config.toml
vocab_size = 5274
init = "uniform"
init_std_up = 0.0406
init_std_down = 0.0
warmup_steps = 200
batch_tokens = 32768
Each number is 200 + 30 x the weight over its row's rms, rounded and kept within 0 to 999. Layers, rows and columns count from 0. The size before them is the row's rms in percent of the matrix's.

# layer 2 MLP down (transposed), 512x128, rms 0.219, rows 119-131, columns 0-127
100,233,261,147,178,202,274,242,222,195,267,166,191,167,199,216,157,214,241,183,176,181,201,199,194,198,189,189,166,203,202,240,192,218,200,206,158,233,197,186,184,198,197,184,198,246,169,206,234,200,195,217,249,236,215,197,143,253,136,179,190,224,180,198,262,213,198,229,189,196,190,166,215,216,148,196,194,157,225,226,205,222,190,222,225,241,205,233,180,155,215,205,198,203,207,223,182,211,199,141,238,102,208,195,163,201,233,199,201,260,178,247,226,186,181,216,238,149,238,197,218,185,192,219,146,198,193,226,136
100,202,175,224,184,202,200,230,200,158,209,197,229,165,195,293,220,178,179,239,179,185,193,112,252,191,204,247,175,238,231,246,250,196,144,175,269,247,144,193,268,201,219,175,227,216,197,221,145,159,205,240,194,259,225,213,235,179,200,177,187,178,179,191,248,181,195,209,196,171,201,212,208,175,183,196,207,203,186,235,203,163,167,190,190,220,203,185,166,205,218,190,223,223,201,163,179,245,230,179,171,189,230,219,223,273,173,222,179,223,191,155,165,194,196,184,213,186,214,179,232,238,209,214,166,209,202,229,266
088,215,225,240,160,115,174,151,194,174,220,193,183,214,207,218,257,204,208,190,243,189,160,188,229,241,178,239,201,172,185,138,225,156,222,134,188,218,216,224,219,160,183,178,204,202,239,173,143,215,239,195,207,234,180,181,193,194,178,171,157,155,195,170,129,173,209,228,273,164,190,239,188,214,173,173,213,225,215,150,178,232,170,195,134,197,214,199,166,200,171,211,177,192,211,214,176,202,180,194,197,216,161,217,275,232,189,179,151,180,181,178,140,211,189,219,177,250,203,220,224,205,218,183,177,235,186,229,196
106,230,173,200,245,191,223,218,219,254,222,257,201,222,158,180,202,156,237,174,208,233,186,189,197,153,175,200,181,207,209,166,112,222,237,142,234,205,203,200,197,278,194,193,245,141,170,194,174,237,226,240,202,217,240,165,182,173,166,202,166,262,188,164,208,226,254,191,200,227,198,232,221,201,225,219,155,233,246,161,185,225,226,261,193,222,237,162,167,214,259,192,199,147,187,183,143,226,237,202,213,154,219,171,233,206,217,163,207,189,215,190,189,205,204,209,268,205,205,203,185,215,189,212,215,197,202,204,190
101,189,174,178,235,208,241,274,227,186,225,166,222,246,162,207,210,200,195,184,177,192,191,141,186,193,173,218,147,183,200,172,198,210,152,228,202,149,174,173,173,126,229,213,232,167,239,210,183,223,157,175,214,155,164,227,165,234,177,174,147,191,197,162,193,244,210,219,240,238,251,187,201,168,204,211,194,193,175,190,185,178,220,182,221,171,216,172,170,225,186,153,171,209,188,220,227,187,199,202,150,173,189,174,259,173,220,170,181,245,205,154,203,177,195,225,198,196,180,251,196,233,242,257,245,169,130,217,250
100,190,201,196,183,185,213,131,222,193,189,210,166,203,211,207,215,205,185,263,180,161,254,216,223,218,203,181,189,252,240,200,250,194,269,231,178,201,211,221,264,198,188,142,232,230,215,191,229,209,137,238,244,238,153,201,156,222,206,218,217,160,214,194,232,234,194,208,244,178,217,189,165,249,241,204,204,255,247,173,206,183,202,234,210,126,184,149,190,227,166,207,223,218,156,160,229,168,157,191,206,186,199,216,185,179,208,194,196,197,195,259,208,160,188,254,139,184,197,195,204,193,191,179,186,229,191,227,139
077,182,161,173,208,214,167,119,184,167,210,162,157,221,206,188,201,279,203,169,241,234,226,203,202,242,198,164,225,164,184,209,161,193,189,244,163,183,182,234,202,227,213,180,277,243,190,144,168,131,151,207,182,188,196,184,180,188,224,236,205,254,246,228,150,166,222,203,177,194,209,179,230,179,188,221,237,202,209,180,230,182,225,192,200,213,151,217,217,166,157,191,197,184,219,244,188,206,204,184,209,192,164,191,211,254,169,196,197,195,199,122,174,226,207,182,194,165,148,189,171,197,156,208,212,132,170,173,199
078,224,186,202,166,193,216,208,169,200,206,210,213,186,221,179,207,213,220,182,263,154,270,171,183,270,239,161,199,135,142,211,231,151,190,204,203,236,176,214,183,183,131,214,210,249,218,208,229,245,200,161,165,242,192,152,215,209,174,216,205,228,165,184,209,212,245,178,195,147,171,174,220,199,200,227,198,191,234,219,218,157,194,232,171,244,200,158,218,210,234,171,231,176,210,191,132,170,159,177,214,166,204,212,210,225,214,226,206,199,194,213,194,263,161,181,199,158,214,158,246,173,283,233,192,199,224,220,182
081,190,215,228,214,244,214,219,200,211,190,174,238,184,198,221,168,181,219,195,225,196,228,244,212,145,195,198,200,239,175,147,183,291,161,188,246,195,188,218,167,172,213,185,255,240,211,245,193,191,190,177,167,164,176,238,243,182,172,194,218,184,244,138,232,210,217,210,187,249,199,235,170,240,169,194,195,151,210,190,168,128,155,266,215,163,156,194,184,157,193,218,220,224,174,142,203,193,197,203,153,228,196,256,194,241,144,218,172,243,186,151,228,167,222,193,185,179,213,178,231,200,229,181,219,190,192,225,204
085,186,212,228,172,207,231,140,153,230,213,183,175,201,218,201,204,178,191,198,209,202,192,235,154,241,231,204,184,252,267,177,221,192,182,188,186,226,218,203,199,196,217,202,174,160,197,168,204,162,148,185,226,254,203,209,225,296,205,139,144,189,220,184,163,219,190,209,240,224,215,179,164,183,159,175,291,182,205,207,208,242,232,155,248,209,171,211,210,194,201,164,178,225,222,152,221,227,185,160,231,209,176,178,194,229,200,185,270,205,186,228,198,182,257,205,216,151,210,186,172,177,173,207,256,229,238,162,206
094,162,132,187,201,189,165,192,205,243,234,183,161,205,232,150,195,209,136,253,216,191,183,178,167,226,246,198,228,224,183,220,198,216,195,230,240,236,210,242,215,220,212,213,219,174,187,195,173,206,266,208,246,210,196,163,178,168,229,185,166,226,212,213,140,226,258,104,140,220,186,145,219,182,217,214,233,201,205,244,222,247,212,217,221,202,176,188,154,190,134,194,194,198,238,212,252,191,204,191,227,212,197,173,253,267,212,214,160,217,165,176,175,205,189,206,186,164,203,155,220,188,219,180,188,205,223,214,188
098,250,253,212,212,155,235,204,220,138,201,177,213,210,183,157,146,214,140,208,199,239,163,247,171,273,231,245,176,218,177,221,200,174,185,214,208,187,250,202,155,176,173,232,223,223,194,240,159,181,183,228,182,210,183,193,222,176,212,154,185,166,174,190,205,161,230,220,228,184,247,249,164,266,185,204,161,188,187,217,205,244,251,165,227,178,231,202,186,212,207,262,259,161,171,182,197,183,237,230,213,179,187,199,209,182,152,164,236,217,240,190,174,214,212,201,169,181,223,214,208,218,212,163,260,210,227,191,227
084,245,142,125,213,173,198,186,217,229,191,205,202,261,240,125,196,210,227,205,220,182,222,213,192,172,125,247,217,180,193,203,173,223,221,208,244,210,159,205,260,186,140,194,221,206,226,223,209,171,211,236,132,175,144,238,196,169,205,222,188,197,145,180,188,189,197,144,182,236,189,168,198,223,180,216,253,213,222,220,196,227,204,160,228,149,210,239,246,199,175,169,190,209,168,202,189,174,227,218,175,188,177,243,163,169,216,208,196,258,212,192,227,192,184,217,194,229,179,192,182,207,169,199,246,127,173,188,187
# layer 2 MLP up, 512x128, rms 0.27, rows 120-132, columns 0-127
096,185,200,247,187,181,140,190,202,160,247,192,215,242,162,182,197,161,222,225,210,222,200,163,233,217,218,166,238,229,225,182,181,179,213,192,190,186,218,219,154,225,193,196,227,179,210,258,233,224,157,227,247,161,213,194,190,185,158,199,176,275,164,169,193,231,199,200,207,226,231,187,215,236,198,173,206,262,201,133,215,192,207,202,213,197,252,178,244,193,191,243,225,176,207,210,175,202,190,176,176,174,268,218,147,253,171,170,203,222,171,166,223,189,159,231,156,146,198,138,202,210,197,294,222,177,197,183,206
080,183,242,224,196,188,185,272,256,182,201,189,148,204,174,206,186,235,155,207,205,196,172,130,176,157,216,229,232,230,203,150,187,232,206,217,137,165,172,155,207,212,189,219,183,173,256,202,234,273,199,203,231,220,168,216,236,211,195,237,220,212,220,212,228,212,206,215,205,198,236,259,211,157,162,168,199,185,173,237,171,215,176,212,203,213,242,146,189,197,226,176,217,192,176,246,215,211,182,197,178,242,194,207,246,254,200,139,245,217,209,247,224,211,126,161,187,174,186,171,190,205,193,166,232,196,222,158,167
115,224,160,208,165,181,175,188,188,227,220,211,224,286,214,242,257,222,219,212,212,261,206,179,247,186,197,149,226,200,195,159,134,195,220,181,240,178,253,232,224,239,221,193,227,154,146,203,204,179,235,226,193,197,248,236,188,195,224,171,143,230,198,237,220,223,256,186,198,228,189,257,191,214,224,211,210,203,214,157,149,242,229,256,200,250,198,191,189,235,212,187,188,131,187,201,182,206,216,176,211,197,219,222,181,211,215,188,153,223,209,239,185,214,181,185,210,186,211,187,206,156,216,230,181,294,221,198,189
094,219,145,215,169,244,218,232,210,209,187,211,155,215,175,219,181,205,231,202,196,150,177,151,176,186,171,204,205,130,156,178,175,176,169,190,172,169,243,195,238,179,230,158,218,206,223,200,183,250,214,204,227,202,177,184,145,260,219,205,186,189,178,171,219,201,233,181,205,226,241,220,172,252,195,247,196,200,207,191,188,178,210,235,243,105,222,229,198,165,194,153,233,146,186,242,196,138,171,209,248,179,213,193,196,158,178,163,171,194,178,213,216,178,178,194,233,235,172,196,214,198,192,189,146,201,180,239,280
072,208,291,178,152,198,157,238,215,152,237,199,252,181,174,197,233,254,210,207,206,240,110,161,197,196,179,189,213,190,193,175,172,204,115,203,226,209,211,198,198,217,202,219,166,193,138,169,191,223,187,134,199,205,271,234,210,167,223,193,207,233,237,221,220,176,200,255,197,273,166,215,159,177,201,174,208,193,172,211,188,181,179,178,184,264,165,250,192,180,182,180,205,179,244,231,172,200,189,164,193,239,208,242,200,171,217,184,210,222,231,203,177,195,225,206,212,169,198,219,207,179,209,239,212,200,214,152,199
075,233,232,208,201,235,181,226,239,172,218,261,207,208,200,158,198,193,162,197,191,181,149,187,171,177,181,194,167,243,166,189,222,267,173,131,196,218,236,186,238,176,198,247,173,191,202,241,234,252,228,214,193,222,243,253,195,192,195,152,177,165,219,215,221,212,211,223,212,228,210,191,146,220,212,148,181,235,217,247,151,186,190,205,183,178,205,181,173,239,208,168,192,218,228,223,215,241,257,167,178,269,198,193,185,158,204,210,224,194,155,261,247,171,218,152,193,236,169,186,199,206,213,174,152,198,226,265,223
095,160,209,146,199,211,222,215,200,201,166,209,253,210,203,160,185,230,177,204,160,235,207,208,197,209,207,196,162,175,159,243,137,192,180,157,232,181,196,213,196,138,221,125,207,200,195,153,180,228,200,215,200,181,209,211,222,190,174,130,228,217,195,180,189,188,185,228,200,243,163,167,196,190,265,203,133,164,220,219,235,167,240,193,210,206,172,180,190,273,215,220,220,204,170,228,167,199,173,206,218,178,197,247,185,175,210,219,228,176,217,228,232,176,266,120,254,168,238,219,212,179,195,180,172,155,144,183,189
082,228,133,215,163,181,207,182,200,198,222,194,259,210,218,207,189,181,216,277,184,164,152,151,258,236,148,164,214,185,203,209,207,186,153,233,184,225,237,193,203,178,186,188,217,250,163,172,238,164,199,215,182,193,239,202,207,262,245,194,188,185,218,209,227,153,186,188,232,192,191,172,220,181,186,173,226,132,217,213,206,213,236,238,199,221,176,197,188,188,181,234,204,161,239,214,223,201,217,132,208,236,201,243,172,205,188,176,204,215,198,183,166,212,167,189,183,198,204,151,186,269,182,200,226,238,290,140,170
076,224,223,149,222,163,162,198,233,191,189,138,191,183,199,250,163,224,181,184,185,213,180,220,244,200,214,169,232,188,132,199,225,163,231,197,224,181,215,214,153,192,212,182,162,220,210,249,235,207,180,250,204,185,216,172,222,181,219,240,246,219,187,217,195,230,199,150,173,188,197,194,230,211,213,197,129,123,147,216,135,179,249,205,182,199,215,102,171,234,180,202,209,225,174,235,168,210,221,201,172,235,220,211,168,155,216,218,188,220,194,216,156,177,244,182,180,151,248,202,186,188,205,182,222,207,174,151,178
088,173,172,185,164,167,142,176,165,226,192,168,228,204,213,201,148,170,178,166,170,207,216,286,202,207,199,235,180,184,179,181,197,218,199,199,244,209,226,193,188,220,213,223,199,188,201,213,186,162,145,253,143,191,193,197,234,203,211,160,189,280,237,225,238,175,187,230,231,213,229,214,198,216,213,198,211,171,215,183,150,153,131,199,261,229,186,190,179,151,213,301,194,235,215,205,200,227,165,248,156,206,181,199,210,206,181,235,158,140,181,171,180,208,193,172,208,222,216,171,196,174,171,211,205,210,225,219,254
089,214,220,241,215,174,141,207,252,243,177,231,258,220,169,221,271,224,150,181,218,165,186,216,172,243,186,156,161,181,143,251,150,207,191,173,251,225,196,265,204,207,208,195,229,188,138,186,232,129,221,204,234,146,185,180,215,231,187,223,184,221,143,253,201,158,230,197,192,215,208,179,209,245,237,209,232,207,225,173,203,218,196,202,164,208,185,148,208,202,219,205,211,181,183,207,206,140,206,223,162,220,214,193,207,172,157,192,194,153,184,182,239,192,189,187,255,192,183,229,164,186,219,194,208,238,175,189,230
091,174,205,175,210,188,188,160,204,225,220,228,245,199,166,168,172,207,255,182,215,217,185,203,164,198,153,240,214,200,127,204,199,123,220,194,211,186,254,169,229,157,197,174,167,197,189,174,206,190,198,187,207,195,204,171,239,193,189,145,260,195,168,214,227,194,193,210,197,175,192,192,227,191,168,210,198,180,128,165,262,160,153,258,208,195,182,283,268,184,192,189,165,187,220,238,216,229,167,211,220,219,198,236,181,152,212,172,170,164,215,242,213,181,178,217,191,179,240,232,154,218,120,211,199,183,210,184,211
125,142,240,214,175,152,234,219,212,222,181,196,240,204,177,176,220,138,214,188,170,163,169,146,240,217,207,145,244,217,164,176,216,206,180,233,137,213,214,191,166,188,200,171,183,190,248,183,213,161,184,166,215,233,213,151,217,208,199,208,150,269,163,239,253,221,234,226,219,155,178,178,187,228,225,198,192,211,234,227,231,206,197,219,192,173,227,183,178,215,131,154,218,188,161,163,253,190,216,216,200,210,243,212,223,229,156,180,193,219,193,202,206,150,161,207,187,213,224,242,165,220,163,160,218,169,210,247,247